Each number is 128 + 32 x the weight over its row's rms, rounded and kept within 0 to 255. Layers, rows and columns count from 0. The size above them is the row's rms in percent of the matrix's.

# layer 9 MLP up, 768x128, rms 0.1, rows 51-104, columns 0-127
size [ 93  83  98 117 102 101 115  80 100  97 106 109 101 103 100  92  98 103 101 107 104  98 113 109 104  97 102  87 105 102 109  98 105 110 102 106 102 106 112  90  98  96 106 105 103  93 112 103  87 107 103  79  88 106]
[[165 120 105 136 127 118  87 135 106  53 159 126 127 144  77  97 128 138 144 156  76 139 159 124 113 175 110 143  73  95 171  41  90 180 138 129 118  67 139 151  94 150 176 141  98 111 176 173 146 156 150 116 102 192 164 108 186  86 101 117 145 141  77 160 157 127 144 133 121 180 101 174 182 126 127 113  44 131 133 172 131 116 142 117  34 136  98 155 104 128 123 130 150 153 148 152 104 111 166 154 105 116  69  98 128 140 144 118 128 117  78  91  85 146 146  76 132 103  75 124 142  82 152 119 140 158 118 123]
 [138 138 112 122 126 118 145 142  59 109 113  75  43  87 161 107 152 155 112 165 116 167 153 101 131  83 134 134  41 162 101 100  83  86 123  97 102 112  87 123 145  93 170  97 121 120 119 134 106 100 154 146 112 141 137 121 142  73 157 166 167 146 162 120 168 134 182 117 141 145 118 103 109  78  62 121 106 160  73 162 218 152 126 118 135 148  94 147 121 100 139 138 116 102 143 107  72  90  93 119 137 179  73 137 155  69 125 155 131 104 129 150  89  93 111 111 102  87 109 108 171 165  75 193 174 158 134 120]
 [185 128 110 121 138 170 148 128  67 129 106 178  79 171 125 133  84 142 150  90 103 131 133 115 119 149 108 170 146 134  83 153  86 179 175 135  90 188 143 133 142  90 152 121 124 156  94 153 127 107 111  82 180 143  82 129 156 129 146 108 143 147 152 113 105 126 109 184  53 143 108  79 175 146  69 193  79 104 149  85 134 150 116 138 168 113 117  63 116 172 144 151 138 140 137 182 139 126 148 178  85 130  76  78 161 112  93 145 183 128 144 133 107 113 184 101  97 131 125 114  90  74 111 163  63  92 137 164]
 [149 159 111 123 169  92 109 121 138 198 127  72 164 135 112 161 184 149 124  80  80 154 185 168  97 119 160 172 150 118 139 192 118 164 147 143 155 139 199  99 130 117 149 142 126  64 154 144 112 174 115 133 130 118 119 134  97 116 114 145 188  98 129 100  35 175 102 104 117 127 102 108 104  83 124 117 140 169 147  91 152 104 142 154 108  93 119 174 148 166 158 164 172 154  96 125 156  58 164 130 154 142 118 141 141 103  97 151 135 103 118  84 103 107 116 213 127  60  59  95 131 128 108 157 105 135  92 147]
 [139 173 155 108  64 137 134 125 126 128 151 104 105 145 101  93 135 255 156 131 129 144 121  51  97 200 116 103 108 163 131 159  91 147 148 119 164 140 119  92 112  59 169 125 106 130 190 133 113 118 137  80 158 148 166  87  97 174 107 185 129 166 119 134  98 121 170 143 116 186 104  88 167  76  94 102 157 134 180 147  86 135 162 117 130 108 102 154 176 127 136 164 110 157 143 140 125 154 132 171 142  97  85 132 151 148 109  93  97  99  89 137  70  74 112  79 111  97 153 113 177 124 116 154 148 135 145 130]
 [126 167 128  76  95 133 120 116  88 150 101  95 162 118 181 109 124 172 116 123 125 119 167  80 128 162 126 168 131  69 112 132  95 145 125 167 117 161 150 128  74 126 145 108  85  83 157 140 155 156 121  93  79 141 146 132 121 186 169 153 157  83 101 136  93 148  91 118 138  95 114  93  87 128 132  42  99 129 189 152 119 100  91 131  95  57 156  75 143 158 115  95 157 150 134 150 106  85 150 113 159 118 100 117  91 142  57 142  86  63 148 111 103 152 124 191 130 150 146  89 215 160 126 180 133 109  75 140]
 [ 78 139 138 109 148 139 114 159 137 148 115 134 164 110 152  72 115 141  93 108  98 165 159 143 171 100 130 140  81 103 192 106 152 176 175 111 151 147 144  87 109 139 134 174  85 173  94 119 129 137 138 178 151 134 172 127 167 130 182 126 152 101 124  79  43 157 125 111 121 136 125  82 162 101 100  38 120 124 121 141 149 150 120  90 139  78 139 106 125 161 199 167 136 132  89  43 162 104 158 137 152 144  86 170 141 136 131 102 124 175  91 114  78 124 144 123  99  90 122  84 170 111 135 195 155 172  83  88]
 [ 62 188 128 121 116 159 201 159 108 182 112 124 184 155 132 115 119 160 110 131 155  87  51 122 154  61 174  92 157 155 105 121 119  94 148  87 105  93 105 160  80 113 128 163 129  86 151 190 111 147 157 135 112 134 151 159  96 122 116 132 191 121 158 130  85 146 158 137 114 182 161 101 136 111 154  98  96 201 135 105 170 171 124 136 189 148 114 169 102 178  96 122  97 117 118 132  89 124 107  91 155 139 151 115 138  93 176  92 175  90 108 160 176 166 129 166 116 157 162 144 126 146 187 172 152 123 140 104]
 [114 148  69 168 145 123 141 138  69 168 169  74  94 102 105 120 123 102 151  78 155 159 101 108 138 108 153 188 144 118 155  84 115 131 158 118 163 157 103 163 185 156 155 113 162 100 172 130 111 179 149  89 113 139 173 178 124 124 139 118 203  97 151  59 125  76  98 140  78 132 146 150 155  96 167 125 126 115 135 144 120 126  87  82 164 137 123 106 142 146 202 135 101 112 104 133 148 114  94 156  89 189 127 102 120 114 112 137  69 149  98 110  46 150 121 139  83 113 173  89 106 147  90 187  83 122 151  79]
 [ 52 153 146 104 119 122 187 180 133 192 140 144 108 170 120 100 118 156 122  73 146 123 138 151 144 132  98 125 170 129 131 126 125 162 201 137 124 176 158 133 110 123 109 134  96 149 121 131 135 163  94 169 128  86  67 178 116 148 153 130 165  96 110  28  62 137 144 121  74 123  92 125 121 138 124 121 154 166 114 160 129 135 156 107 185 116 182 171 157 165 152 117 107 164 155 152 199 114 177 186 127 124 107 105 137 122  83 129 136 133 176 116 134 187  82 175 146 130  95 121 110 184  79  91 138  99 120  86]
 [120  89 186  73  23 105 160 187 113 141 139 118 119 160 108  79 100 120 133  78 145 111 140 119 188 132  63 108 124 138 133 130  92 141 183 127  90 175 120 101 127  84 141 166  95 143 138 165 158 126 141 199 196 120 148 122 115 121 182 113 135 163 171 101 183 130 131  92 129 109  88 141 188  94 112  92 138 101 151 146 137 169 137 139 125 145 155 123 121  70 122 155 116 128 165 106 103 139 125 113 112 126 111 126  76 141 155  87 198 168 133 143 144 141  98  91 139 140 167  62 126 111 177 157 102 141 203 125]
 [145 125 126 111 115  71 183 168 112 225 141  47 116 126 142 110 132 122 114 118 140  94 162 148 123 115 139 111  95  73 173  82  56 114 186 116 156 141 148 118 177  71 164 134 143 105 187 115 184 174 115 154  78 122 138 140 119 130 130 106 152 129 123 100 142 155 135 162 139 126 117  78 189 116 141  58 147 171 146  93 120 200  74 124 108  98 166 142 128 130 130 161 113 108 138 124 111 126 102 116 141 148 102  84  66 106 164  68 138 117  82  96 152 131 194 139 184 114 115 107 168  94 129  98 143 134 128 134]
 [179 138  81 124 117 135  82 167 124 109 105  62 146 117 146 122 127 189  95 139 109  85 107 117 132 176 125 111 107 157 121 121 111 210 132 113 167 175 154 152  69 107 124 161 121  65 130 133 126 187 124  75 140 185 113 114 144 158 100 106 143 110 102 101 143 146 122 101 123 135  59 141 150 133  86 117  52 176 152 137 107 124 120 123  78 102 139 144 116 192 125  78 195 116 139 113  82 190 121 146 165 118 117  74  78 101  62 160 185 121 114 121 158 116 165 129 107 138  73 112 158 150 153 129 147 122  90  79]
 [119 220 143 160  88 160 109 193 145 134  81  82 169 130 147 153 161 108 164 122 100 102 134 110 164 132 139 126 146 149 145  79 152 118 164 132 157 127 143 153 184  63 163 132 121 117  68 119 173 107 139 111 108  71 103 119  96  95 150  87 108 100 111 144 158 139 161 173  71 118 137 170 144  83  95 157 100 155 122 121 162 142 100 125 116 136 219 119 163 160 127 165 147 186  56 130 107 128 143 118 114 167 150  69  73  92 154 176 159 135 133 103 134 119  95 124 140 126 155  51 127  98  91 161 149 115 124  83]
 [ 82 143 135 101 149 161 169 151 134 135  63 142 126 137  85  98 163 156 126  69 126 153 125 102 160 117  96  78 142 120 159  83 130 162 205 113 197 183  88  89 172 128 123 175  95 124 156 194  94 130 124 145 146  76 118 153 109 107 130 133 132 121  91 126  85 120 149 159 135 121 152  92 165 137 103 136 163 122 177 132 132 124  83 119  74  85 186 134 186 145 132 115  79  66  89 113  85 153 148 134 191 207  95 141  70 117 139 153 120 146 138  93  77 156 147 134 117 160 130 133 160 134 140 150 168 187 123 109]
 [ 68 132  82 172 121 159  82 135 112 119 149 113 170 168 144 139 125 161  98 148 113 188 121 113 130 150 141 135 106 156  68  86 114 118 128 194 108 150  99 142 134 126 152 142 121  89 134 145 144 144 126  63 134 186 125 197 137 173 119 153 135 140 139 133 129 133 141 180 130 131 116 112 110 109  81  65  96 178 125 171 140 152 119 143 108  80 151 145 167 102 187 202 101 155 100 119 125 118 109 101 159 195 111 168  40 141 143 118 128 159 136 148  57 198 104 177 151 195 135  98 165 178 111 135 156 144 126 107]
 [119 130 117 139  93  78 128 155 148 157 146 120 135 142 126  78  74 128 108 133 106 147 109 157 106 116 161 158  96  59 149  73  76 163 123 147  89  99 119 144  98 133 122 153 100 131 170 103 153 143 187 177  65 184 109  87 170 103 191 133 140 105 120 154  88 124 132 100 115  17 139 141 120 154 139 117  43  59 114 103 117 164  89 106 103  82 114  83 102 134 183 114 152 162 104  58 116 171 151 150  83 157 105 130 117 129 143 125 140 132  76 124 109  92 120 116  65 116 132 143 153 139 100 174 113 112 147 112]
 [116 131  77 152  51  86 131 127  94 166 144 131 174 101 110  86 129 201 105 120 144 184 147 124 143 125 177 125 129 110 187 125 117 147 113 128 192 164  99 101 107 127 200 157  77 109 166 160 122 102 139 104 215 116 127 139  75 175 126 125 116 107  79  67 166 167 141 111  99 165 165 107 196 108 149 125  90 161 149 157 130 135 112 104 107 118 144 123 101 107 168 123 102 117 149 154 106  80 116 138 116 194 110  93 176  96 140  65  96 111 113 132 172  83 117 139 153  98  94 161 102 148 133  96  62 122 130 113]
 [ 74 127 141 121 106 106  97 176  87 122 167 130 153 255 172 105 144 101 187  99 119 144 109 115 153 120  97 144  94 123 157 108  65  79 145 121 126 201 125 154 223 151  80 146 111 125  91 210 122 108 152 163 174  80 141 176 135 120 130 105 183  85 123  98 135 179 165 105 117 106 132 105 163  96 142 130  95  98 143 125 104 105 107 137 187 164 115 115 150 170 150 121 117 145 109 137 170  78 127 108 118  83  91  88 133 150 112 134 130  77 149 126 134 146 119 118 137 143  91 107 143 111 114 152 123 125  67 133]
 [152 203 120 152 165  94  90 159 121 208 109  60 138 175 113 135 147 173  91 127 107 169 120 145 120 115 161 116 106  96 152  83 118 143 147 150 140 135 119  86 222 147 154 111 131 133 168 112 150 157 120 122 123 153 136 151 147 127 117 128 149  90 109  86 113  66 142  70 109 126 117 168 126 126 108 151 169  81  88 139 131 144  44 155 112 103 206  66  92 102 203 151 121 134 124  85 170 103 123 153 123 176 128 146 154  70 154 140  98 155 101  66 144 102 109 106  81  89 140 102 148 144 168 149 127 146 121 137]
 [127 154  78 138  86  56 127 136  89 144  77  78 166  98 141 100 191 152 127 138 118 127 131 147 161 133 114  65 144 130 174 137  67 132 173 110 184 109 139 198 122 120 145 188  69  99 164 127 121  97 138 101 111 116 125 112 129 111  98 148 128 150 108 137 139  82 144 132 128 176  79 138 127 125 130 100 114 166 169 137 128  78  91 129 165 136 174 115 158 139 112  87 118 161 150 103 147  96 132 142 130 152 166 121 110 107 123 119 103  46  97 131 113 151  17 139  88  68 115 134 182  78 141 145  60 159 149 107]
 [ 61 139 141 106 121 134 144 130 126 137 155 115 159 156 156 121 215 153 127 134 118 134 189  77 121 181  82 127  73 114 157 132 140 161 116 129 170 100 159 143 109 128  95 132 112 120 158 153 187 121  93  67  91 112 155 121 194 136 136 111 156 182 126 137 155 129 124 139 112 154 106 188 161  68 110 135 147  80 148  81  83 112  71 203 106 121 152  97  75 160 202 154  89 110  74 103 135 165  99 179 141 103 173 109  92  92 142 133 120 142  73 145 134 128 161 145 120  98 117 139  78 118 124 164 175  83 122 137]
 [165 190 106 106 159 150 124 173  94 127 170  96 110 161 138 137 133 217 145 151 134 121 132 134 105 196 170 159 141 113 125 107 101  93 134 152 139 118 162 145 157 168 122 138  51  84  79 116 136  95 144 111 161 125 159 161 161 145 110 115 167 161 144 109 166 157 178 145  71  89 135 143 129 146 133 198 159 136 155 117 147 121  82 109 125 120  92 105 181 104 174 168  84 124 102 126 130 128 176 165 118 204 128 109 121  79 157 138 122 124 136  60  67 120 123 130  74 137 147  70 144 137  78 178 159 184  90 128]
 [102 180 138 120 122 175 167 130 140  92 147  99 116 105  88 106 152 192 147 105 119  99 118 174 111 176 149 138 166  40 174 161  98 188  88 144 117 115 114  77 168  55 132 180  80 122 207 103 102 115 142 152  95 114 117 121 140 136 124  74 154 137 155  92 145 147 147 155 117 135 166  88 178 134 156 115 109 115 180 151  95 111  96 119 149 168 128  94 153 120 187 145 145 145 177 182 133 141 164 177 132 159  89 132  68 120 123  73 154  83 126 127  73 121 105 169 108 161 149  95  83 141 132 113 147 109 158 148]
 [146 201 113 107 124 129 154 167  65 116 134  49  70 137 136 157 151 119 102 131 114 188 136 106 208 168 135  54 124 109 197 119 114 180 143 116 126 175 137 116 183  85 108 148 141 116 186 106 162 186 119 160 145 140 128 102 112 166 154 136 141 125  74  93 113 119 130  73 147 119 164 106 123 121 190 178 137 142 122  91 117  87 114 141 125 147 138  84 143  58 130 139  88 113  90 128 143  81 117 115 148 173 101 119  82  96 149 122 136 148 122 143 187 161 135  83 100  97 147  55 162 107 131 127 153 144 146 149]
 [ 96 150  91 161 104 126 129 155 122 109 117 109 134 115  35 146 159 123 155 112  83  69 143 107 161  96 122 186 168 118 142  92 127 137 137 170 118 154 149 154 160 157 127 138 113 136  93 117 110  94 179 153 111  85 130 123 223  91 166  80 177  63  88 132 184 156 156  90 100 132 143 133 148  86 158 126 132 139 114  98 198 200 149 120  77  54 132 162 137 120 132 164 170 161  97 147 125  87 161 101 109 139 192 120  99 146 110 157 120 133  94 111  87 183 113  85 130 135 101 131 113 158 158 161 171 116 126 160]
 [102 135  71 108 109 141 104 118  40 123 133 133  87 114  91  93 130 137 156 128  67  85 106 136 145 113 129 114 132 103 153 152 116  99 103 156 137 133 108  95 177  55 130 198 149 128 157 131  95 134 137  72  95 154 144 129 116 155 151 125 146 148  89 140 112 152 189 137 134 172 105 173 173  64 140 101 160 128 162 138 154 102 127 128  75 134 129 148 111 131 124 137 147 186  56 123 132  54 114 166 201 122 126  97  90  53 110 113 111 121 160 111 128 152  80 198 168  81 183 124 107 118 135 175 176 150 137 136]
 [158 168 113  72  71 111 177 134  98 163 196 146  83 102 108  93 118 124 155  97  68  90  91 130 151 142 106 150 145 165  86 146 112 137 110 197 128 118 180 133 154  62 160 135 121 102 156 162 124 126 126 146 173 151 162 112 167 108 147 138 131  80 133 121 176 147  96  89  66  95 171  67 157 168 106  85 138 101 117 120 113 174 121 123 144 101 208 142  82  73 143 120  66 149 149 135 188 124 131 115 130 132 150 140  78 116 136 131 135  69  63 149  97 119 125  70 128 109 117 135 155 150 142 103 142 185 145 134]
 [121 185  72 141 140 128 173 136 138 105 145 122 124 149  83  78  99 163 141 160 135  84 188 107 161 101 113 166 166  63 144  97  51 164 200 180  90 111 146  94 124 130 126 101 108  99 117 170 169 107 135  89  98 130 134 177 155 128 109 122 142 130 169 150  48 105 152 120 124 144 128 115 115 116  93 142 121 175  80 169 170 133 139  99 109 116 126 156 148  99 184 162 164 174 138 121 185 139 173 187 120 109 104 120  64 131 123 135  92  96  85 194 121 159  71 124 128  89 122 116  85 122 126 144 172 124  90 144]
 [146 126 133 114 127  73 109 189 108 118  78 118 143 139 107  64 101  88 103 110 113 136 136 146 142  94 125 181 104  65  98 119  88  82 219 150 128 159  98 143 131  84 136 157 133  88 108 179 179 119  83  64 156 139  95 165 137 142 213 130 183 134 139  79 137  60 137 148 115 135 109 178 103 105 112 115  89  77 127 134 190 202 123 111  60 121 139 135  98 119 148 113 139 131 143 157 129 141 147  83 139 148  80 145 121 126 120 105 152 138 158 111 138 160 147 135  88  98 162 140 125 146 129 191 180 168 102 154]
 [130 221 144 117  95 181 185 146 120 143 135 135 181 171 126  99 198 134  95  74 107 102 123  59 128 135 192 124 144 126 144  99 143 108 139 171 140 111 152 131 151 133 152 182 145 148 129 116 107 113 152 136 132 161 176 179 100 146 126  99 151 101 122 108 132 114 147 112 123 148 116  57 174 101  62 135 137 144 174 160 179 177 123 104 111 158 141 114 184  81 138 138 126 166 160 145 133  89 114 144 150 185  57  80 101 117 207 153 145 159 109  92 118 100 142 164 142 126 183  94 138 161 144 166 108 173 129 130]
 [124 160 146 122 106 154 161 174 113 194 122  83 174 163 101 104 105 173  99 122 145 144 123 131 140 152 204  94 167 117 161  88 105 182 163 134 138  94 139 180 104 137 137 126 109 104  71 149 141 169 123 106 215 135  91 104 134 136 143 102 163 104 101  58  92 133 241 123 133 157 162 163 135 120  77 169 108 108 134 137 178 178 135 106 134  94 124 153  94 130 104 179 166 170 128 121  79 112 121 129 129 170  97 114  96 107 132 114 122 172 102  98 123 154 127  92  98 142 130  85  94 122 121 187 164 174 170 149]
 [ 60 162 164 110 114 149 126  99  94 101 161 121 130 185 124 117  86 121 165 131 144 136 103 153 162 139 146 192 139 125 157 160 127 106 203 131 138 132 105  96 148 144 189 164 141  92 146  98 115 164 106  96 181 160 100 131 136 171 162  98  89 125 102 153 174 147 151 161  88 146 166 123 195 104 115 121 132 105 207 136 153 154 130 121 159 100 158 185 178 184 116 126 114 154 109 133 128 153 154 155 155 135 128 117  55 141 161 116 151 107  55 154  98 142 143  94  96  85 116 140 100 160 131  99 210 181  70  98]
 [153 234  76 146 154 147 153 176 147 143 148 161 156  83 136 140 139 154 139 117 102 166 159  68 182 100 118 102 169 120  68  88  66 119 183 118 202 175  71 115 143 110 147 116 117 140 143 162 145 144 106 128 131 189 121 134 143 109 121 158 127 146 101  99 115 122 159 120 129 158 106  95 132 104 111 140  94 132  77 187  92  98  96 119 165 116 152 161  68 125 182 120  89 136 120 105 130 111 143 115 135  94 104 114 131 125  81 102 101 125 115 125  84 127  98 171 127 126 171  40 191 159 102 143 164 107 160  81]
 [131 145 123 151 118 142 162 169  94 144 125 127 132 136  75 109 147 140 102 189 174 162 114  50 154 138 124 131 181 137 206 119 121 116 129 150 136 114 124 128  95 167 119 140  90 127 104 175 177 139 185 137 161  63 187 157  93  85 134 104 174 134  84 104  62 129 190 109 132 156  95 117 145 124 144 166  96 166 120 170 122 164 135 193 126  91 110 133 134  94 134 156 146 136 142  93 150 121 169 127 140 109 137 115 129 145 129  71 128  66 119 129 100 103  64  76 104  97 116  85 137  63 166 202 155 170 164  96]
 [163 186 160  88 110 122 141 150 125 143 192 108 127 143 151 114 158 132  94 133  79 124 122 120 121 189 168  78 120 151 167 121 134 160 140 121 132 134 105 158 168 110 154 180  38 116 145 144 135 123 137 120 150 141 120 103 133 124 212  42 134 141  33 124 141 129 111  96  77 111 129 102 170 127 134  83  73  79 139 127 109 180 141  92 112 138 123 144 106 192 174 131 104  91  74 154 146 168 198  92 118 138  97  56 137 154  87 125 142 122 108 154 153 130  87 184  78 139 132 112 115 141 133 125 103 130 114 100]
 [115 133  86 136  90 101 114 145 177 114 174 193 106 144  78 139 118 181 156 150 132 160 120 155 173  88 113 108 105 172 124 141 101 168 126 145 104 135 137  89 135 102 125 123  87  89 139 125 141 197 144  70 124  75  86 118 107 107 157  83 148 151  52 152  96  92 112 121 136 120 107  75 118 100 140 109 117 112 139 161 127 185 125 133 153 117 124 156 143 106 151  82 140 131 155  65 176  37 139 147 134 143 123 131 111 131  50  70 164  93 169 117 152 133 123 116  71  98 164 112 168 157 128 194  85  83 104  78]
 [131 138 151  87  81 148 214 131 113 143 191 148  64 136 156  70 139 123  87  96 118 154 174 106 167 122 116  68  97 107 138 104 100  97 123  64 122 186 157  79  96 116 130  95 159  76 116 165  95 140 121  88 175  98 179 163 141 167 158  83 151 165 127 152 101 132 180 103  78 107 155 111 180 127 143 146  92 110 166 129 126 170 122 125 130  44  96 105 104 141 134 149 156  82 156 127 187 134 154 121 183 140  93  61 115 133 108  89 143 148 142 131 157 101 128  86  95 115 125  94 119 126 124 172 158 132 143 149]
 [115 139 145 127 122  83 114 167  84 165  97 124 171 165 108 110 182 129 174  97 136  97  90  67 146 135 100 146 162 123 133  86 117 151 147 153 140 191 189  97  97 140 128 203 112 131 142 115  93 149 129 130 171 122 139 137 144  76 114 140 134 100 162 124 112 128 117 138  74 173 106 140 148  59 111  95  92 133 189 130 112 127 140 117 135 105 209 178 114 100 121  96 133 230 150 123 114 167 125 116 126 133 154  88  98  79 121 145 199 171  56  64 137 165 150 133 148 146  60 130 137 119 167 144 106 118 118 106]
 [192 135 125 111 128 103 148  90 159 122 160  99  83 158  64 120  80 133 143 108 104 114 116 139  94 103 156 102 104 102 145 140 128 127 135 164 147 125 116 116 157 111 164 128 125 128  98 146 140 117  96  81  79 102 130 146  99 150 115 160 177 153 130  95  98  77 115 170 137 155 158  93 217 134 153  46 117  82 153 205 159 162  64 124  41 101 153 150 119 111 162  82 113 159 109 151 125 103  98 130  81 120  64 156  91  89 140 132 124  68 117 136 138 177 110 168  99  56 149 159 112 101 100 147 132  79 113 139]
 [128 184 148  89  69 112 147 154  36 137 124 122 124 202 127 106 148 121 139  40  97 114 163  55 131 129 191 155 126 109 120  93 101  88 117 151 114  90 106 159 125 125 110 178 139 142 111 133 134 133 113 118 135  68 110 134 160  99 116 147 129  93 155 138  81  82 153 127  97 171 134 141 130  84  94 169 107 131 190 126 172 143 108 139 122 154 124 152 154 105 149 119  86 196 113 161  98 104 117 139 145 151 100 156 147 106 184 156 136 195  53 139 105 149 108 129 105 147 156 116 181 168 166 148 168 133  97 195]
 [185 177  65 118  99 115 171 147 116 157  73 126 113 116  66 104 188 147 154 105 119  93 113  99 131 133 165  98 140  58 190 161 121 202 129 139 156 111 139 124  92 147 122 139  59 174 143 127 172 136 106 109 136 124 152  95 122 138 161 109 168 124 112  45 120  94  90 135 137 116  97 118 101  93  97 121 108  95 167 155 116 109 113 185 138 128 119 111 157 179  99  69 128 180 144 154 108 106 167 116  82  94 111 135 106 129  86 132  90  92 124  55 112 144 152 165 133  94  65 131 135 131  83 122  99  93  65 129]
 [133 162 149 128 111 127 176 155 113 111 112 132 140 105  85 103 131 173 126 178 123  70  83 134 182 142 150 112 108 126 103  84 118 141 125  98 128 110 168 150 131 122 105 166 133 100 109 164 142 204 145 120 135 142  77 224 123 138 165  55 150 161 113 155 105 167 115 105  87 174 166  68  85  85 147 134 170 147 144 141 139 138 136  98 108  95 106 148 203 116 157 163 137 162 166  57 153 122 140 125 193 175 113 104  99 109 100  93 175 115 131  55  91 150 172 131 149 144  90  85  88 111 138  85 141  95 139 151]
 [130 108 108  92 125 173 150 163 158 123 105 120 123 152 100 100 133 115 152 179 119 129 129 195 105 109 117 120  79  83 223 115 103 181 136 141 155 105 158  89  69 107 109 120  90 167 118 160  88 140 147 156 143 129 143 149 132 108 163  92 124 112 146  73 105 162 171 150 137 102 127  73 194 101  98 154 141 119 155 141 133 200 138 156 112 112 182  73 148 100 152 168 121 112 134 108  83 106 160  96 137 148 106 143 198  85  94  65 118 143 132 139  74  97  76 161 106  87 104 127 144 130  82  86 120  44 149 123]
 [179 138  85  96 111 148 125 128  95 161 156 108 117 147 133 132 124 116 101 106 138 123 158  88 158 133 108 159 129 116 182  80 116 117 177  92 148 152 127  92 155 146 179 228 102 132 177 120  87 100 102 117  85 135 124 167 156  98 164 106 146  88  73 117  92 136  78 130 155  93 147 186 152 126 128 152 100 112 162 137  88 173  68  84 114  65 180 129 168  95 124 149 118 166 108 116 120 136 156 124 116 162 190  80 158  93 140 197 134 100 129  94  78 165 141 120 162 137 119 153 115 193  99  99 107  86 194  99]
 [105 138  90 157  83 144 132 135 131 152 113  91  70 144 150 135 155 171 196 111 111 113 173 113  96 118 166 109 108 129 167  79 111 140 106 128  92 133 131 122 132  99 144 168 137 187 199 194 143 130  32 100  70 156 138 130 165 126 146 108 116 184 131 125 151 140 134 112 126  84 192 110 114  89 126  95 113  74 157 192 106  69 110 110 147 164 108 143  84 108 151 152 121 132 137 101 131 142 118 141 158 133  68 146  96  84  94 111 159  82  93  99 108 105 165 155 128  98  49 114 175  72 155 121 132 152  95 169]
 [ 73 132 132 163 161 100 116 187 133 168 109  98 109 157  65 144 112 137 116 109 129 152 207 135 142 123 129 136 137 141 105  75 107 151 176 160 162 149 130 114 105 188 195 121  75  84 107 151 134 149 113 102 143 177 146 157 168 112 135 168 128 107 108 162 139  61 147 117 117 159 135  72 135 145 104  71 164 180 127 149 114 133  66 112 107 130 117 144 128  91 161 153 116 146 125  70 142 106 158 133 126 136 127 119  58  96 143 169 156 168  73 132  84 121 130 101  96  98 180  95 186 163  94 150  90  76 184  72]
 [124 129 142 146 106 159 122 205  88 141 159  76 107 239 154  72 118 121 160 155 129 111 167 119 159 183 155  87 148 139 152 118 102 102 142  33 144 182 128 130 174 133 110 112 159  95 118 188  98 153 100 129 183  62 146 151 126 162 122 144 128 119 131  94 116 135 149  92 138 144 112 130 140 104 160 141 124 126 131 134 119 155 133  61 146  95 149 142  46 102 156 125 149 144 155 114 173  60 147  93 109 153 132 130 108 113  71 108 132 147 110 158  98 143 205 110 110 144 110 145 123 117 127 114  84 193 165 153]
 [131 111 135 145 136 129 176  88  74  97 163  84 164 102 161 131  90 152 141 129 130 177 164 100 123 124 128  84  48 111 100 125  64 129 151 134 152 131 116 109 121 130 110 110 127 148 215 149  63 185 112 123 127 108 102 198 113 126 140 132 117  62 146 133 127 127 176 152  86 168 136 104 173 144 118 116 155 143 197 149 174 173  96 167 135  90 127 137 171 154 179 124 114 132  99  82 114  61  74 148 119 159  74 151 175  86 182 117 132 172 194 140 113 120 157 116 126 111 135 116 112 121  86 144 161 119 103 177]
 [ 70 145  86  99 140  79 116 177  81 142 176 122 147 165  96 122 132 115 151 107 152 157 114  61  86 178 106 154 175 148 111 144  68 111 206 156 115 190  79 134 147  93 152 165 100 103 175 140 132 126 112 142 101 132  79 151 136  98 174 157 118 177 152  97 131  94 137 160  77 152  96 110 143  85 186 124 133 152 128 181 184 105 101  83 135 143 120 114 129 128 126 150 101 161  90 127 208 114 156 138 152 139 162 103 114 127  95 121 142  92 108 105 105 150  74 108  84 137 133  83 102 115  78 138 145 182  91 183]
 [154 149 131 123 114 149  76 170 144 208 151 143 147 176 176  86 125 146 114  78 145 139 117  93 125 132 189  86 194 116 186 115 108 162 163 160 116 162  99 128 149 154 152 176 142  96 176 118 124 122 137  95  95 109 103 157  87 116 141 118 194 133 114 140 103 132 166 150 139 174 166 156 190  90 153 162 141  83 123  55 140 171 149 150  96 127 116  91 111 106 194 124 113 175  88 173 139 148 167 226 106 159 102 112 146  90 143  74 129 159 153 126 153 104 131 139 114  73 111 105 108 160 104 129 161 119 146 147]
 [ 95 144 112 143 110 145 125 147  81  80 133 180 133 129 148 128 120 145 122  91 137 193 120  64 135 110 175  95 132 108 103 157 127 127  97 132 140 162 118 146 191  70  93  98 107 122 100 157 190 100  88 139 195  96  89 102 108  94 165 169 111 155 118 115 121 181 158 148  58 103  90 115 183 120  92 162  98 125 199 154 144  84 117 208 137 144 159 163 173 164 129 150 141 145 106 132 143 131 173 121  91  85 103 148  73 118  84 172 140 157 120 146 128 100 126 131 131  73  97  77  70 142 131 147 144 118  78  82]
 [ 84 117 147 135 144  82 169 121  92 131 142  80 102 164 134  63 152 133 133  87 112 176 180 107 130 173 151 153  32 100 119 113 122 154 147 163 214  89 127 182 121 120 180  91  97 150 160 172 138 142 160 157  45 130 150 166 107 128 145  82 143 131 109 105 127 142 123 161 126 110 159  65 117 149  93 116 139 121 181 166 115 142 136 160 129 118 152  57  86 100 152 160  76 116 125 105  85 144 167 103 172  74 124 180 109 169 138  92 119 168 106 110 107 126 143 102  90 122 101 115 178  96 136 128 130 139 146 173]
 [ 96 164 129  86  60 122 185 141  90 106  90 194 107 137  99 131  95 142 156  86 160  82  78 121 168 109  93 169  63 143 155 131  84 143 131  95 114 159 158  83 193 155 136 167 121  90 109 199 109 188  95 105  97 144 128 104 136 141 141 141 171 114 118 117  28 146 139 144 152 109 121 114 127  93 158  77 138 157 124 140 130 116 171  94 165 110 109 150 153  89 165 117 146 158 119 112 187  72 153 175 116 141 163 144 131 120  79 135 174 124 115 169 137 123 147 104  91 104 130  73 123 105  83 156 132 183 110 110]]